From a checkpoint of a small transformer trained on Wikipedia.
Size: 10 layers, 3 heads of 32, MLP 768 squared ReLU, vocabulary 8192.
Each number is 128 + 32 x the weight over its row's rms, rounded and kept within 0 to 255. Layers, rows and columns count from 0. Numbers have three digits each. The size before them is the row's rms in percent of the matrix's.

# q: layer 2 attention query, 96x192, rms 0.162, rows 0-64, columns 96-143
# k: layer 2 attention key, 96x192, rms 0.162, rows 0-63, columns 96-143
# v: layer 2 attention value, 96x192, rms 0.169, rows 0-63, columns 96-143
# o: layer 2 attention output (transposed), 96x192, rms 0.159, rows 0-63, columns 96-143
q0 093:144160091166159148136137135053130144154168128154119146144167083108173121138165150103105073051154108080100133124142098126172099144185139111147095
k0 094:106071130095129118090092081165134170073122102119095185070114160141137111148133114177108104110101134242074130119095144131100122097045099148112131
q1 107:089110059155095129159104153118127158121150143118106159107171137159114131133177132126152135099095102116169143115106154123128098120141099152127076
k1 103:085135069114153101154174126109137120126184097131148152128190120155152089086145139191094102132164115131103078133146151081120114080145106151137071
q2 088:138154173112156143140154140133122124146112167163147136167097124149162103095073109114161130078150090067150171179144131106145116155187082082155116
k2 116:100172127150098103074151169176152129118108130142131109106144161155125112176103093083111093137145099113108142103142106194065162103106127067183118
q3 122:100032163131126114166092128151151098158127101132099094053076179111148143127114154160146156172103167122134110115120098184094091194135153096112148
k3 099:120195110141079068120148148162140153149143074150119114116164110114140110152109070085106057169109113136110115099129117179096131090086143085178160
q4 106:074167069167124088104111197154165147150213171105076152144130147204116175147151108174103134131169117139139115204118108127152112172140159128082153
k4 116:104179160104107067092147105172101137210173110106086094124118124180115188143116114151147110117139138118085167182148130177120145152107184119133118
q5 105:162169129104130164145100123125160196031118175071141116176083169118143128166109154174145150124064147096128141102122110141164116133112087143109126
k5 105:186109088146136124084180127118055114157111125206149123111099102144135150111144141059141163107140161132102164175216134120121087170137174166133122
q6 111:154150147136115126113186121104108135181106119124110137125142146106200189154085126163094102125099160091120156074090082184159096097110066116071146
k6 109:141106132146068167109114183145178074121135113109111100119192122134182161117098143141111113121137138118077113119162170123146124125174118143164127
q7 111:159140148185159070155153213068158103144103105131174136089127121140128077098204166127111158174128136151096135094167144153137083130150169165125114
k7 111:119162066113135167138117145198068149127138123109105139152142096076125134102070162146146130064120116089145126100092148104134120098117092113138133
q8 105:108183079112148113177153093149114082150080115143112096147130118107136136156206140116169151060156138129119120125194100167158126128138126116128115
k8 105:160173094090115144226137049145107154123104103112137105132114116140136140180122143109120125124165155096096075088148162185158110067194141172102130
q9 109:120114160205110108135133129076155111140128134156160121147197153178198107126114212076113145114076151086150117180139110082141113122150168128145147
k9 111:155111122164084154120148121171150141182121132116124131093146090123142099193170125222110129081061104095144140091137163100039075125095121166112098
q10 104:164158103134062126189057130123144141143131074126139144091163095151109115118132171168136135065139149154168127110121116108101153159165199175171092
k10 110:143097093126134139188178150085092130132073100133050099120112101168100110166145140169123106154182105149178131127167158119118161117145169143156124
q11 105:152118102154072137213132064117173100181142200122125166133176126169153185102157105108119157144100143096118186105133114176138125157122106152130081
k11 099:155146130123123132163140128113095151136163129088081146132092170131081097159176128161161135091088100174163130090092126106158121100161127104151129
q12 104:151101144111131124144109151189166146149124165100146117106168131122135187132124121117139159161141112106137107146168094091127110101139106159086151
k12 108:107114119148130144126126049113147168140137162158112136105163147126159092183148094155130141069145092187109147117102158185119106145147126081067155
q13 094:184157127086151136150098125105123153121075184112159116156172140122100095082146141092088116062135103105150144076141163053160129148148145145149137
k13 100:122110089129120123135079153082118134071139173120142114125139160187138094092125134060120122106141141084186141119126149083120117146138087146146063
q14 109:111129112142156122124099120124151149115124087178045106163123120119160075148141140110116145112148183079072147135118121152150094144115163123137138
k14 104:173181141114124151105138164160112093158132138114126196128203080105135147112104109137138025109113083107190127125140120149145080144121082127115087
q15 106:097093111121094115132154093190199154066125117124105152102111165114119136099154099130113138147119104166145073161147179125096130125071184166137188
k15 112:105102120099093143170163112163104162076143168166101166094185164142153177107115098115164118078100059109140173139132137155133138095076143101146123
q16 108:175118073143157092155107105095080160119163163142180126191173178154155075077122100089081098113098118162120082156098133115186140119145170148106161
k16 107:104184131120086153117156158155143100092029119129103146109087058104127139196151156141168121152123143141152136116153118098128116144067085104139137
q17 108:091128143129122164150155139167090177128151143153136184120095157135150116081110083144104162160126141128141122072147142111147153135043171089100177
k17 113:111086199086130116133115119101159092144154152064145136155135138125125141080110130172163172104093179141097106100114150142107126125091119162138189
q18 103:104174156127154167118207129086179138130096148175119075112094146136091149127121159105156177150129117128165147218127144146155143108146078127137146
k18 104:136109105132128126129061122203062142149154102143145187138131140134159132136151151127124100125118119113105098054171099108093129166109189102109113
q19 112:076101063145136174104126182123131110101130135106153112068111151119118112159194136202110165067128111132085119082140127105158111173102148181093103
k19 107:137131136128096100123180112158155118192198142176153102156123166141145111069079135173149094176111115134170155169111128173101095136142142163187151
q20 110:152111133134144095163099104144117166118157157132132143164116155176119147075126104077148181208081140139139054142149144120096122171181113121077125
k20 111:162137142172124141141193120141131146116127126147189123133115049127047169147114166068240115085160144085121138137159182118106172145150149131149137
q21 106:162161147094135109108131122177153112146157146131086081095085102130120161195124093193120089124162196150152184123131101125074163148130139134160205
k21 106:134106169118220152102084142160172161104156148162083065119093134121169129103158141160104131130168166128141128111152139101168126152119165111169138
q22 105:142141155079112104159055096101134147084075126124107194132102069152113127169179124111123117145085158114085150107163162110148104104128113115139096
k22 109:110126105160131154108128155190127134068144120129113099124153156131087144087061191092128147076123167101168075082188113147116101189098189156098195
q23 102:204107083134136189113151109155139163141075076073130127130138142097135116123169115154188184118117074158143110139152100154144142188099145112155107
k23 112:170109138170127186120151169151131188141142096115104153153056113114137115095115067148103145142138158140161102107163104122183107169124126135140116
q24 108:173070083108142107110141177146130130085170120118155128136061134138149125165130121134111092144131103122101102113053224111123086186110111131149073
k24 106:069115150140097164141118085095142158128014125161121169141197077160115121112107172123111131099139144126141133116093107113106112126115156125143151
q25 103:146154128138137083187105110155151130161096116138180115161128185175124142159163145132137110141060082097131157110044144146132137097076109168059084
k25 112:149161175191100142110108144147190174165114118135146132139148153157136156191148159120134109138022167153124144125101129122197117114151156065074151
q26 104:141066113152116091147159053169147096158104068136119143139129090097221178100101106121173130091116112124141103178103140154164123131104142159120147
k26 105:175129111190129183143164132086105192114139130150145105176098128104026118092114156129129162121124142152082156080112092161104112109145120071154063
q27 107:148092097158065110150125172161136125108147150103107097085154136180148104113152099213115163139072121142044143106110094110106106114154128137133146
k27 111:131038152080155109077082092054175151135131064142114162184074096062122153173108148154154113095156128148164141162090172129160141134094140130126112
q28 105:151121118110118154117132145170119112141084117161097125170128130119201121116183147142089161125157080137090090082111120093120051069103066115132133
k28 109:175166094144085117135090094130141122128152089083080082117128047158197157101138116087166103133189159130110109101091108166112096084126139070197147
q29 102:127119135074109152112124163148143145072143122204109132152102098134133187085154106150132128128090103144130069114122088130084099098103129127120082
k29 100:151123059146090140106118166156211095083169067116089176076065099146131154179153114139089120143129124176082178128121168163130066145138110151107118
q30 107:175110126127126167195176123142076126089076173083036133157163143148149170101118177128093103162204160146103116116158158079167144114106090139085086
k30 107:072162113100125127109016169152150120105137080174208134161117134155176092144163104140118118056103058115156115173099128170126145115132173093101132
q31 094:114127101134152073137108119075105137114135161112087175154111131168128137134098092146119098115093085165100118169143116150104110112146135113147128
k31 100:185105163140102109099118139070120133146180169129125131125144157126129126118115084099099126126131204161136132117182139175135160078148149125075199
v0 112:103170083185151147142092206090143156120147160162145098185163156073058175080107107138130112089116135125088131205165108182074124135163079094143134
o0 138:105086093100154090114101130117142177158138154098083129165158125180129118131129163121131152117146120143169109152204111115107180154132117117194120
v1 107:025129082092147168142114104080145088116111066158121077105130145079100103133138183140109160149096144086147156121139143137096135190194123105105109
o1 140:081167094118116127118094169087155106088083127063140129126145093134112122123144113142105146151074111153146128161139149119064166118116100134131128
v2 104:144093119120158144170211098163113140081123124102099089125131147125120111116087109157088159142100148104111169177132099095123124063133125166098125
o2 134:087156150145109103157133131186083147168134130143162202112164123169137099153123112125077191176121093179120159091106102041143094169119120117092145
v3 105:173161125159107162082159138102128077090152078111136125070117153164082192123147072110110054132070146135104131141117081162147136099146140122138158
o3 133:137141109150093100095136113116095161154139070112109100073147141086169143133142157099133073098118057129081185113122097095122098204123069101125141
v4 122:177121083134102114157165137114143118157074139161131145141166116107190151139145133160115121104141107145139160085115091074130134136166170124157106
o4 149:120129142141156133125148100196147100166164174100134094114152089061160131144114060198091120111164107150076136103134173163154116179138097122101106
v5 117:168123173093080124157104138096107128139047129085138122170115098140105145127137164151169193151085169089116162170175101074127129176129160123135159
o5 143:125151108127156162135100186144137116112118144080128094140144102102100158108084134148156080102139153061181157166124102164057134085094135144098141
v6 109:109120142170109151127052132087068124091103123113115132109203131130097130133141140144080178137114117139112157110185111119083097108164142125074109
o6 135:077128117104125115148141126111124136082154119116142105099133116168144121107097115193152182109141112148120132126184135157128104157147154128138146
v7 101:099127159105133092104138184127139092118118140131141111098073126147188118074152156120164214059120125083117205078174077135161141159149077155077118
o7 143:085181148127158126147102095157132021116114100114137112126125142158147153112128075163161099181182130159176083098129111117191087170114120109209087
v8 110:178075130144162123137139121094149138160104103096120109128126137137105160149143105139172099129128106114178138101096100087065082127145085135119157
o8 136:145177128167115109108170153136083053103113101090076161077188112112173112108173161110179113149109139151132172150168191085078120110145173132121078
v9 103:158127145121141086078092128130092161116087138142172115161156129143176149142125153134133074113096141102129080097186058103164171088120111180090122
o9 138:102117168164164093149182141195110159151103159155175105158119158082162127135156108061156166104106131101108171144115170194117149114143192133129120
v10 103:117138130086144150119132158114189075148067089124056157174068075101154151110128089106158157138087108090138141144127120127126174192166147145108153
o10 137:121153155160130099183155142158133156125108125137143156106067078076117194130106077111116173131117157111163132208100119146137061153192169136119129
v11 113:054176116178149116107093124163180128118172070128125095130190148122103101078187105121109134127164111115134107119107206206122122094065095105123133
o11 142:133163088097112109207077139192148126066145150139170138103120131159087110125126122136122122141083111154149093085093087146116137140071105172153141
v12 113:149168135107141126135105143069127145137106153102166112121111159153139109140107124101166142142104109144110070133074114178133179118136105162122082
o12 137:105109131080112129140147059120101095150084119088088146094093172117068078081090131130099099093125105068139101197136132078185125154094149134105092
v13 103:128144034089145131153097099125137128156078162121166120094151122154152141100148136174162125171128171105183108073097112070107114129078109112086134
o13 128:144132082104161134133082086168146157144159131104089145150085197058125158153095138083171144072160094142168101105142159055156121189206116104135098
v14 109:111101153111163104120150183218161115103113111166153182149147127096128102138067115110137125156138159068130157152083125179073111192121144085156073
o14 142:065138125090176129179137123123172162199107084124111085134049121155075127132163176137139106114122042105151127084129177083119139186127086077108136
v15 115:052050037151162115200108170155089106124106153134113136127141142111107100147177107122128098168123164192116134173154184159116102094163098159171105
o15 133:142140160107122119128126120138169156068085143132160100135122151096177142169152169116089169144169120159142113094103150123121095210126151101068151
v16 111:079140106095078205118150132160136118135143176172184113142157192139131146098140128169100130124152148177138156124109118094157133098127125108104050
o16 143:187170174113152150143140161183130151143100110102094100160150118121176069132043163133091131081113168117112171154070129095092185150121130171114075
v17 110:110143097176200134122128167115092097148091147141102091097098122151071123145122100126128100160134152202140103142106132204062198153084136085182095
o17 141:106093129153136161149074158132140187075155106182091118096140194080134180154174104151087135149129114131113135138207141091143129123152139185115079
v18 114:120136204103109070111144128122138117159105155190102191092073041167171140154138146097131101174132150111124150121105148111082107064160216188128130
o18 135:101156103191168105165175108126168115098076070109138146128102120064080135112126104109132154134143182100091155124128198114130136120098155141138130
v19 105:157167128143154161153082131080102185153146143141126122135130142110124084153128095117102098209059136127180183153147102131105163155077132133132056
o19 138:079157180180190070044153107140138119073102094164113146143162076102146091120099101154146123123103171080177088095133105190151130114123132145107123
v20 111:112148174171103064064142160176154108131121125121148119048139121169095138170120109164104097111171176121141075144141121147190128127124110113159202
o20 135:138144166167140152134080149071087151116135134173146180100127184136142134114079106108123129139125167142116134096175144157103165110085116144147074
v21 101:139144119073127077116206199142114117135100112193127141117127175117106107207170153128109137159125108163205134191119192129120129147172144137114108
o21 138:103073151085157118120130171151130137152096121111186086148080189083170190132153145084070144159099107102140110138107084108119138144092050155192111
v22 105:126124138179132123139159192206104140137092140173095127122141085114138124120167121106153151110128176156105102112146103074136125123121180147099155
o22 134:133119115105133098047164160152150084089136190095141156103111119139194086142111185152104124122111133111097137204146097127124112122210082153127172
v23 114:106113155045139157179146131076097129140092133152111134138144158112156103131103115110104104116111114111165098127144188158128214184155133128112165
o23 133:165158077115109145079123206149132083164095095136093159063049155107132101143044129128173133104095131101118122109111173128076154121129127116154136
v24 108:089097068091122133120198057142082153094145132146148089181166184146142130084176132172140111074128133123137121112146129190139122172164126177165088
o24 137:121125114184042144124158127105138148102076099126117120139130119102152160109139143120092125133130169121107082090134099173141134134076111145156112
v25 112:078124133168145097087116122222130120097198161102109054133115096122137149139141098127152145106082197146130154102168155098144133157108146081133080
o25 139:159149168071138098095102159126108123088165129166110134148138186139168123220160186143061065097125114125154187143134130112149086171086118162165093
v26 114:110126176145134134119152050115117120118164130143100125154167101132107198125151085108178157097078092141170092128125055109184198112132091069141138
o26 141:167103134139093137097098109100161197150129106108137044128137173100178117122154074146133151083217062163111136132110101160097085099097138212099088
v27 117:111122148106105111075105122139143166130126109178127098079068084089091110123066126127136131182143104158108136104107151163164184152125207176140145
o27 137:168211131108076103117122100079202206133149173091095071125098084171120095123098143064188090137096152083139085149089184142143116165129161098160102
v28 107:164138176115149168089154126160121163101114156122198099113132097145180132186188124105094133121143160115183099112124127164131161112146104205100123
o28 138:113232114150138134120093125008172128118128093113123097167225140128196106126078106136082201076102181106092097102109139116158082154143124125126171
v29 103:149132100136163107090129147123160075118074085124140137161132130113126072178086095066111129201110104124115157060135176142142133142122092144105172
o29 130:039133101140207189122092180116126159128124111146139099166084129146136127132108160149132132110109125083143103131109088140132085175118109111176102
v30 114:130172228121175149119126140174173139074138108126107132118121092094100134121132108154116156166153156123123106133178109077160137142168116134081122
o30 136:167122143120155183177140175100108178118156117050144115136083110135143060097153095161172095131172116112129136116148205101120138148118096060076140
v31 106:061089128148174131131102071108171168081135103156117105117100122138102128144191132161092171078044104062146126128183113138146057159158100120146051
o31 130:117135157122141099140177142119148148124111137177155123148130115172183142072075141167098106135137088086142164140128108114097155162160127043153126
q32 101:183098110070111110088101097123079165111162127065169119107136156142114169100111121101126130103134142157120161139140140123169146150149111162118137
k32 089:124146136194177168088131179125206102119125102142141115092141117122096059153089116131132132123177097075149104088097045170075096112108088119134066
q33 099:178138128135133146146106088091103165127044117216186120156135158107102118138160152095155178080181156114148162133145046067113111174101150086126138
k33 095:120094104109157069121157115151114099191133147060115098114089114157102155117175050112129071145131129105134120068133168156135140183143125116141083
q34 104:172119093137133130197097092121144120119118080104175117108145077162135117120173100134128104173096153197107102152087135122159143105118080146135117
k34 083:074129092100101150124148133162068141105069170125184113125077097114131133135191166127162113115124091194083110135090156062160131151102101110093102
q35 087:164167137098132182128166160114125156121134150148147105117188085142184163121113120120184122131092133119084159175072144094123153131129129154166102
k35 096:122151169135156171039083178107143133152167113117078130121104120105105120133083115178122133095120113132171109115139091167059108151131165100142188
q36 094:133116061146125081078119123127122044134187104096154125125111127103114100142195126147125096131156132179153099098108159106146131128162131135141107
k36 121:102176060135117145159186138150150153127126091155135116138149139130132118128162095116104090162159177057105154088112118121133113143132088120146081
q37 098:115168157092155120151162182116156051127125154137128105105159129166112107129078135076116096187138130156070145196107117136080155176068150193144129
k37 098:134187181119091109078113145121112133178076165139129096099103131145151119176136147136178105186133112156097079164101084143081184163092143123117112
q38 094:094068110111138158145170140114127140093040113144121149130142091089099072142155125160115155069104031083153150151147138100105099125137141103184107
k38 102:108182118116109112113113120122110149122098066108126142127162147094128204103175095141196138153139137050123118072127180155106128056084117103112096
q39 095:125148200123156144139084113144133093094086117130092151083096079131148119124117161143123153109110121142114118136151074132143089114100176116081181
k39 097:146096120093164076129117131165077096157141070166137162131134149072142123109169107079140061128092110130228141078159186108132128193163086142127135
q40 091:145076131124119113118105110118102136161127132142101150120160138090129145150147161101184174102078098108173084172101093119133121103114174121127130
k40 097:107125146216097107170141052182114123116153098141118135082091149147137122078162130106107164127115084068109160084124091123187120152157089148152101
q41 106:140150124138081119180097051127079141142114117135082064171173127118122115121190186144152112074134111150097134130164096118158081130074127142146101
k41 089:168208160093095103114105085216128168165137088145103145125112153141107155061179184094144110122123109127116100112115125117111171112180174147111125
q42 093:143153100117127136168139176102079133165166131158114146126156104169136109068068146168088119123206194095094156121163132114128179160071098120112102
k42 095:060152104079094103110116146187099158147140077131098115108099131134127132199125129127148147169113134161158124162157078151083112132125148138095190
q43 094:083087124170100127162067125108132101114126106081100127147143112127108114134206170139108144138088199171122116131102170150158144111112120114194144
k43 101:174131134191148063155053130185073126111163062155096150121154108143116201099114095150150134109174125107143155097136085156117121118141141107142062
q44 096:158117123117088112140090180128128129110073165103123156135182157054134092127153116155085144140189151104142128151145184152104161137159182166136097
k44 102:094131158136130163163148076153098135134108083148117085121093109185066107115093124130158064108129108115073135118118076120184095144120106152092161
q45 095:068145111162125183169098099102150116076151117128145111057153168074060122154117107138139134179111119145099131115075145205120111121153138136099182
k45 098:219069159064139075126117135189121074133125168118131154193173133130147092160099096107094111092158121126114140151134108102126097113122078069126154
q46 098:117147139123139090155136164085113198125136135131117169125136169108070127089170091115168139073118136069154139114130101116128156145150127090068149
k46 096:164105129076094186158063175148136133156168106149152199141111084116089171121077162165155156157165120139147165123110162092069073035123139110161117
q47 101:132168099142146088150140112051174110172136150013208113112077088151116120098138072121138098096136165140118117130164126149178133097107104181123110
k47 100:127150099159194141101130082113094080124101156154136174073163163128145179084109155170177121097064109145149158086151171175136149093143112109090068
q48 095:103127120125120135108083165111140062130111088086163156074118177072197118133151177147104134148137140121083125116149151091127155161155110041076171
k48 097:125163149144091126134149161100145098099177190094169131099159172142164143168090169146103122101154133134139132124093132106095116137145145123151145
q49 099:098172157122155128098138124092140091174166109138071068161062123112138205131154182127077094140159139133163155119121048153182116123141106132121124
k49 097:147065112116146124160106179119133037113104144078113147104120126157141112168075086140127109133148124126084151092143094115151110131090163155084104
q50 096:187172105130170131179141095121125136207153100100149131157142128126044101150148068167092126173141117169064083165121197135121169119164101167173094
k50 100:081087103163092129114091093161137081109110104123157129125151157144176086080134143077173135105151121111190171106138133147173130108114126104109118
q51 099:102101112153136084144121119118149098211169061081136093148115097110189109111082131131137130163141095090148150132128147144095069155126131159087136
k51 095:112130152092126120096134139101122101155150125180176094172113100150086144117086091167168111102153134125141166153108128079115137042082125096099126
q52 101:063064094160113146116130099138093065135137118148120056112085148059214093102086152157153208099137148155120151073112149144124091156149137136067168
k52 100:202132173084126052117137120120126165137144138115123138168137131126105152221141129087098162187154160091133136132153129114133196107112081083143112
q53 105:164085067190079110120150093114099153114158173127163117119136079140137098111174179138101152107197121178160157040136147046196140124194094081145159
k53 100:129105143155164129076122058118083076138105129112198125097108173115165109079043114074137126079126186145124106101105143182145133127137102164153092
q54 106:117166131133133144171068183181194053122101081144077123105145158083142122122088139131122082074103096152157207127110146111171144141067211164079154
k54 101:132164169150118136118116195147144117179120153118074138112117153094140134176123090167174117107124122114084131161133114125076114156155171155128159
q55 099:145104100159151150165119132157141146129083113129125149130103116130093090078143091142125139172086057110112129148094102147105064145137100176113134
k55 096:169166116129178118113128139163080145118105197184137095128175094106128113142147147159145152087106148111157131092156158063116145159115207116114108
q56 102:095088153176166184138122134169074106085133101153085112110138157137129160101135145174110137142134102174124100147143110136017133154104109081185166
k56 097:157152138118141103126121147075139104082139122083196142190092128121133090133129128085138132071097113114137123113111159097203126097143130131103072
q57 101:168154150129091059114104163136180119090055127132095180143121135150090227128088104103083148090121119093115147139152130102056131135201096074154133
k57 097:126118092100097092168127170120091116147130163126138175059057129115159134203186076111127137159100106109071145107161130137109151116163072100168137
q58 102:079098115125152143042085157140131157059074089155140162105088081143115085119063131120119146137143073113082111132137092128102103142086098083079098
k58 098:187137109140165143106114134106172105106152150144156200140144130131115073146164150116192144170159162130126097112092181120133109084101102144110165
q59 100:149100099141135150194171143168112138103150131063143168214189081083134147123131170104117161102126149100093150174231101062112151058137095126116097
k59 096:095085161124138160135131099167167102081165143182169135124140181149134076096133111142065116144080113146187107110109153132118087149109066135104087
q60 106:162133181128190109154142143140111130159160186130128185201153152144130168164120159138108174134101124090104145114079155192122186184134154142184172
k60 099:060156108121088114114137143179100172181089130116124073124206150169209127172111091148194127116172167199178126175070111110089141170080125130128175
q61 093:088189116094087132118093138144113149166177167170117105143124138138160153127166083133132151114124145125103156166126108154101134120175133146079096
k61 096:175046165105154140141120095131103075135123123107074146146128152148093107121136129128122142176086114170081072108097162126174094090054145122137155
q62 101:150167097136070157143159144082171112136091162113067132086189194149124153125115154104098106091168157160168155111117173097133114124098163129124112
k62 095:092144103147173101115104154153124155127167112100120116128107115120106042094085102116144125108057081047122116177025116184145081139115140144120133
q63 099:117118143099133143128129138131148128118114189115099057164161116161134097098105130113102096122134129131177116145093140117113127113134090128128100
k63 088:097187156140107119134158145114149160159122119176125126101101120175125131255135080123196188116211102140069108123107140107109119192140132133152148
v32 092:138112198133144124132072190124100120167132106168079120098084070127129135115106095166153101101093108113047193134190140091161153118135184154142087
o32 077:126174147104150149164142130100198190152127089086156145143186132172097151174176129128128189102120145126172104121122119137051075169113161158089079
v33 094:155111136117119140164153111088166127103186109190139168151123167126137129147157117127131095127144183160120164133125124158143103162136100174144105
o33 079:090096135134193115180099069097174185135211117113208105062159145144170171128102130109115109080150127150137124153119123106070114142113126117185106
v34 098:116130083094154115163117122095135145158100154096195096136096150090101073142175095113087102111099128129126102085166086137118109102165117146195141
o34 086:140121123133146108191169123123115140132098096167141136115146099147188114127067106118131166118146123054099124125158153156190058139130098098097097
v35 091:124115126156129109107162144097122104105159092174035130123177172207181118160144168124142136131127133117107105200089153142130112134100121089149115
o35 084:104143116164116124144093168106160174153137173150232114147133068059067094150105144148103109208144168111125137100120111179105140164143116139098185
v36 097:123108148085072095158125106144082184156153159142127110184169113103110124115182096147112125125142170104091059126087123126119164148122143144136159
o36 077:120204202146170105094101156087144158133091055122144170105188119058155131151085120147144093085138083153125124185157151139145086123203160144131150
v37 095:086130129092099160149078099144132122153185100104122112084145100156098109107156156115135192116036097158149127117117139119154091117194106120132117
o37 079:125116148153165079153139191115137119141148156072183197123086110194141082087118181172126161143168099120114084115176170125127165149101181140140129
v38 096:169138188166127143149117102150101182134143100122146129208101098112126119133162134075142148185161154150064099118120088151117095189142167154094133
o38 081:055164171119110133156102132108204069164086098172088148073129176129134164122127148147091135197125114176148067139147135150089038117128156103130125
v39 091:122091135120163177189136153112130124124137106083147127161118168146163125092188126122111134075129113184208151173125089116086117137168094102124091
o39 079:144137042091199122153154096148117143124119082131144167116175165123123115110110091155192177114097135132182111142119144126206153138172107137103163
v40 089:134137118100115142077127106185094156146084181097118145180110134182176143142153115127118137157146164153153131111084172120168162212167170127199125
o40 076:142155105133146127147166138104152134168116148175109070098110089104127105104115163110116127059179089180041085140090121120118184127107016169140163
v41 109:119160156074163044095095100074068124052159119088069160132155177102130133152145141144082158164116086121119103170120121086142166141081171122136073
o41 083:197084106069095174132083127199187082096111133149116143137112147114164168086152099128149083142148146114113209098181178186110100096152114112160173
v42 096:145174107069148180161122089141088074140192104143143126140126160176134137138077170176135102102089130193152145147133128064115166136140109174094082
o42 093:116179138141129129146098101141098078141152158114087095141122148197116090135205168137182104166173147155147175116100130135152135168136203099107075
v43 098:168107096155122206112104132108177143178115104108131135103055149136114184106120099114126097086152148183203174165134108135164153183163123157109151
o43 079:138119097131107135083135117101158114063139176110135117142174139141155111180111165128132179185116178126099100137164190099091127116147188174126078
v44 088:151115122108102138151132077129148131132149092144080080148116184161134086143125160156197154139128054122071166121138136094174165095135145141099098
o44 078:132111116126157131098156085123082099136158186071138123137172064136101121125170137091130126107116153174083129092125135140094138182186105107091180
v45 089:137145177125177144137150127151120119157116098142087087160164108091089136134126102134166070099093083144124193114137123157122113211082202159093180
o45 086:171133187102128127105100087131106092135207119143062174185145157085186101116099169123181182148096131106129095135140107111154157153036115129136111
v46 099:158126102112135129148139100165185126113084119125181167133073127098116116159188119100140123180127161081101143091154189101086113143133142118159104
o46 081:090109089159077092172147161130170126080063122139103122169120184079101129096055048148114131101099149134104155177141134125131100152145152179151151
v47 102:113163149178051143068105130107176102071178184090135083110130108113094121096104114109064129121116090077101169114128081159154070124113147090158117
o47 080:161130135076179115114144107124145172143017068166113132119118156156157057168122172073139092162146147146101080127096146182099148092112120096091161
v48 095:130189177162160147134120089107158132132148145105165109192137152142172082114168101134130104157133106170150154092199085078125134144172072123148139
o48 079:098081100162110118123140120122123091101130176086107185072151116112115136129119104109195151124155091081142153145112134202151094130133140158151111
v49 096:140132143145142153123154099113146099087136077111107112133159086110136099115072138113054160173159161140137095072141128166115081137130106076190097
o49 080:075079083169100094146136155109180190174140096155170159109147152109158157108144105180125109126121110121156151161188158145150182161170133119152134
v50 098:155087141125143131115074107136187092120125125175096105119084159198150140115093129128147167114133093087118085048111135182128120099171158164164103
o50 083:119147057102130150177123124097106120155137064125085138185158153125116158111101125132111144152138186195173166166161124153128141183107091127132108
v51 103:138104081140093110143111166129138119097175133126140062128196134104148161121084162136144164137104126127168046166155163093149131140133091130150152
o51 080:117079133103107098111180083135134148169184149141126166168059145185177154108059141113155091106115125146175171124050145099127118138106171105118099
v52 088:160184171153147084182161139129149162115117149093139156111128088101129128103147130044189094097161112063110085164149142173122096036138119108101168
o52 084:103151187118151128142122147117087136075119089153131171118144127116132138135142152188132144119090169109055167141057181083151062137108106149123138
v53 096:112096127117140074127137165155129126129093101114098116173089095129114102110096082095110112123099171094184167082146136149123129116147132132133113
o53 081:132160138127076187171119102164043121063083124166195150122094078119153161157099176140154207125119047135103113146083169109123136127116069112182134
v54 095:173134144086114074116043162101077119063179075059104124088129130117098136136150150109177094131087098132183099081087166174143135080158144161111112
o54 084:091139165093151157119179114128165068165138110143102084131109155090148115140102093100115094080150179088124140116139102113105130170027168153110130
v55 091:111137138122096100134193124156077118196111123133112119155091108124193141079113173135117141140108138146086123164124186057165135162109119139169131
o55 083:143184159108088135153146098139178184105164144104183151158149126139072093113132083135084108139195141115127068165113054132110157117127091153125098
v56 105:146160122157121120148127126168138127186136137177209118123172146179136136139142137124148089104131121076019095167157166095144124150120118132114159
o56 079:098134059149106159142113075085142109119102137175110174110123145104157094139130180131140117095111130178073148181132072151123099129112139117106158
v57 099:176174127095132133120140081103153131186102132139077134107122098091130173114101089115091100084122093081147131050156146150126115155144161190164145
o57 079:061116129109106133141115086122159086078141146107128166169085159149097104172109173110116090136135084120159095126103119099171182158126129153036113
v58 096:092112137153166105115096116151126122175169147097107142147146195112097106130119068118106115055098120158071093184151143095072118085135119132129187
o58 081:113185175154099094154106167156169160052079086093108120136112135112139120118120171192175133141190119108094174092100109145115196146123125151136080
v59 103:121129129147184105064104087088101095104155135098147116093121109152088149120025149129137127147176114113101127109136146184102168126126131097145094
o59 083:144155131093107163148156163126112162139112115118117073148103150098147120161174109170126162042139137100126105142164149134180164187170064078143111
v60 088:119090067087164168095156125102143056098132091076150107107090149112171110128129107103135131139137124084139094106163204111138137152140144136141095
o60 088:147146068111141102142123155161159138132157114096101151119142151123098125157124073132158153107101150128107112129139103101098095183076144133116160
v61 096:163146113141152132117091126113137067119138089140211124139144127142093113127099182117174097106126190157125134083157116152168102168127125090117105
o61 079:113151095114132118102168119151125158127132146165121106085119115147127099131139071138102141081144118125136096139129108110124122062166167127112117
v62 088:121092150089143006123116099150110168158155165140160111151202108070129168142103109092138080178143070105160097135119136130098133114147105121119112
o62 076:109180112097089106098185137118137135186160118171172106127066132139150100092137131154154185155066133153172085106150099062181157112154122171104114
v63 094:156164155121131139081090124142096170096085130125122136192151146134122089068157115113147119131121115170160127140144097122132109087077134154081093
o63 089:118174098097103144121157142108149169142126133108080102104136134137117196092117131117181110081134110078091072112180174112158158219078143153166139
q64 076:130110141095149127118104161158096086085065159106166158181168115113146123095153111078140109161110099170103122036161115104094162168064082151126101